Each number is 128 + 24 x the weight over its row's rms, rounded and kept within 0 to 255. Layers, rows and columns count from 0. Numbers have three digits each. The size before them is the row's rms in percent of the matrix's.

# layer 11 MLP up, 768x192, rms 0.26, rows 702-723, columns 128-191
100:155113139138144120177161139125126109102085104124115087105126151140131093149120091175139102109165101119130128136135092131095139184085105117136139140074158106088108154112124129148142170155160098
102:147149152131132087123168127148112115135144091096142179127107193125123117135081118091154124133142122154117134137114181104160138143133115132124174125114098087132120082100108116147100141128141141
096:095097138108105153148164116131120052133126136110162106107102138135116140130123162134138138115093128125114129117115119143105118122107071140102086142101124112152137159106126124111120144162109132
096:129133164159174128121114148152135133116118124121137143061107128090149125123100129118149118132140127146182059113110113101158129132148080116098116088115124122121118135141108158114140149139186130
089:096078159132160153151065161138135128155145148131157135149139157124122114147161144150077159130138131103144143125138096105120166147100108135189160146149095133120115160150145101144133130099100123
111:155146140103147107092124143122129149079136099169141075135103162132140119113146106176097086135138113105172153179124169137161103117117126131163140141112120117096170159166150146143116098120101122
096:158112092127138088114107147150105148107136105187159122123106099127121150112147120131183126094109108113107150106098125098108108152141121136129143129098153122106105133088148084088133127114180168
097:135088138099180147181159145113102128126074149150118113129096113145119160155140110112125157089106136139113129107119105097144102146128117154135166133102110173106131043113125156128097124131099112
103:122131178122159158146136082131173113120131133150082106143184136141136103144098169126132133134148090156153070095118112154084142097136086129129131170113141105100116142106097098131162107120120140
101:134123140131130104093116108092137122105096112132120112194131133158087141093136127138174150134104097137119120138157143134127155107160138126119138135091155138131138179114120140139079133163143123
091:121098140154127183143174138113099145129133101122113110139137120097135087135124131144098134177129105158131108150103124131141145164154132175112121141134083102126128106136120117108110145135132175
103:120130108127134136136106163117147125089134114116137092156140158142139134111145154155116165118133126168084142089126080137123142137116136131137137164097180127060087150106148139137170139140193115
096:139139068132137074130099144128136105120128087149138193094145101135101103138147129135118126112147107109119122151148133132084149138123117135162140129096134123157136136105130131124105157132095091
112:116114124135120133119120139102116124127108153136091096123110155143101140186150130146186156132138100144111141116156152151120144152143120140072138143137090113154120118132100077117126149121151110
105:105135166078118123166145124098130126138109143105107125149119121135123121158044135124134095110129162171098163114123144147162123127152137096142129123108157120119134158156122119118118112128129136
092:111142130150154118142152146135109129146094147145168121123163146194099119136147120098128131124117143145176174132122159155113103099103168166143104094146150128149143104143132112091077153109142075
106:126134146095113126108094143142148099172132074138165121104110181154133138152138065122155075151123123115124105160130134135083129120094116145153084128172130111132110144130155157149114114115110144
106:077119099167111108120120178135144107133104133155101141178117175097126129116111151117124120158126130147123141127103133126165160124103135154111118120143135148142073107104113133120138197167105114
091:127171107098143180156084098112133127121083153123119137103123129142125144108149121141169130141121116126140096170093131104092145120136162174131140098112125138078154125146128135144150106137136140
103:137092142156166132134106142150134123157135141120137155134136152149137117124093132141124155142149103131086134095131151122100119128101102130136094158148145160126096109090176103091118112138118120
102:114124113149124130068092132149127151112112149159119176141136143082171114131158140116133131140140116123120141103122136106119118133118086176105111139157129141166120099168105133163110133154111127
100:132111128130075146152144117091175093159116157156120084124106149163107105117127173098139125115163086156117152106152123127098087126096138156106163144145115160128135156136170154137118105138109133
# layer 11 MLP down (transposed), 768x192, rms 0.259, rows 702-722, columns 128-191
094:137136149133136133165088113115102130102126155089123130138141147133152155130107141143144172123139112148111123120128162170169103115122076101103141132139110118126152141165143151107128078145126183
104:144133114166109158131130140125144124124138116128088134147134100161133068143134179123108153084148119142117095133150129126135125119163078139161127107159110110096164117140111109119141106134109126
097:115141130105126140139121152138138123175088087089145119099115100127127149091142138132122092146117120094125130115130140133133143103151119123132165109150120161151131152152135132155145147127162145
091:122083125108123121122116115156142167116111129098115113122137104095153106133148100114143137136168175121159139152126117092134135118140103158117150134108078180143137135119130119124093159121125174
089:200171106102116079136169134158132146117101150125107137105118116146091139127129157088130141100095148092144136132101127114128105155127169117122124100153128130119150150124129106149113137146127112
116:091157176165153111128125096140106120150078125135115152131130141113138119104130137110122126092133139118129132129079146175106129135081121152104141151127108100079168092169077153108153123121127131
106:127106182119089126078130133127152110117128147113111123105103177131138120130125129122128153194054042119139150114097072133110107145111132148060105149126145128144119153154117140149137103144107117
095:153140130174160086113133102131082165110136107107146129115127095134154117119164103133127126107136138150120115135140105136054136138138134135103109127163144105135115146147176092084172121105149142
106:141108114147125156113153114111126142141101130111097141056122167077177085090129164127150104107136153126099109115120167101127157099135112150108186088105146126132127090129123148140115111144116112
104:150110143115105106088099103142116099142124164100118115148137182105111117088131143117127130114091180106102163117121114115109138122147126136122151133120146102150141096133139173132114141126100086
093:081141148144100098151124127107176140113130144117106115156132134081099106125123105123095124102110127138127148101145135124110122100120161140160126136135147152145112162109117110093113095113148102
100:130139108118106108127159109100142126089112133093197103101124161144145116151172114085098113116069134155127146121088078099114128112090117112078173114124112144091146125138163158131160128120142171
090:125087129121133129160132113138110116109116153140106109141114103144145144135096122148162162104119127104145119138108170166129113132134136141101116111122136117071131133133166123168105187122150156
093:142106132129115160153096160147123148114085127100098120110116120107150128101107114115143113127116136128112129130074114149113145071101103100175092125094140117126124101081126124109133101066132158
098:064095139153129074126162158143107116141105138149129143123095135142136139162111125147133164155091150147120133162120116134191169130116177132149129171132113130131140133143125139096142087132104111
099:155150127108082090153154104160076129113119106131117142118136093135139140115141124104113153202171110124109154152161123129125109145109136105155082117132109131110102131121114085102128140147120122
108:127197146138124109115119132146121127164134163120110113077139116142135113134138139099151198118195163122156130106116133145138157131132093127143155115123119176132140126101120112127081121141135126
106:145117138151136128108121143123091159161135145140069121154129161129187132152125111148094120170117101092110159136111156133117131152117165112136078115118108086123166140120109116181176170098151149
092:148118131139125163110103137122180073129124131124118157132140112093100127183091162138154102115109145146142138180122113132128141157127101162172086152149154184135142107129119149175131093154098127
102:160142187124151104175150125102112139122104132133118145087135122151146158184060118112143093137115112107133114148123182140063122119113128150126119108083114131093101155148120134123128148135139116
094:141120143127119151142188152089096148106119119158102127103116083151141113129160075176084106133115116151126123133127112098157108126111130124137126119109137090131113144124119145137121182139095105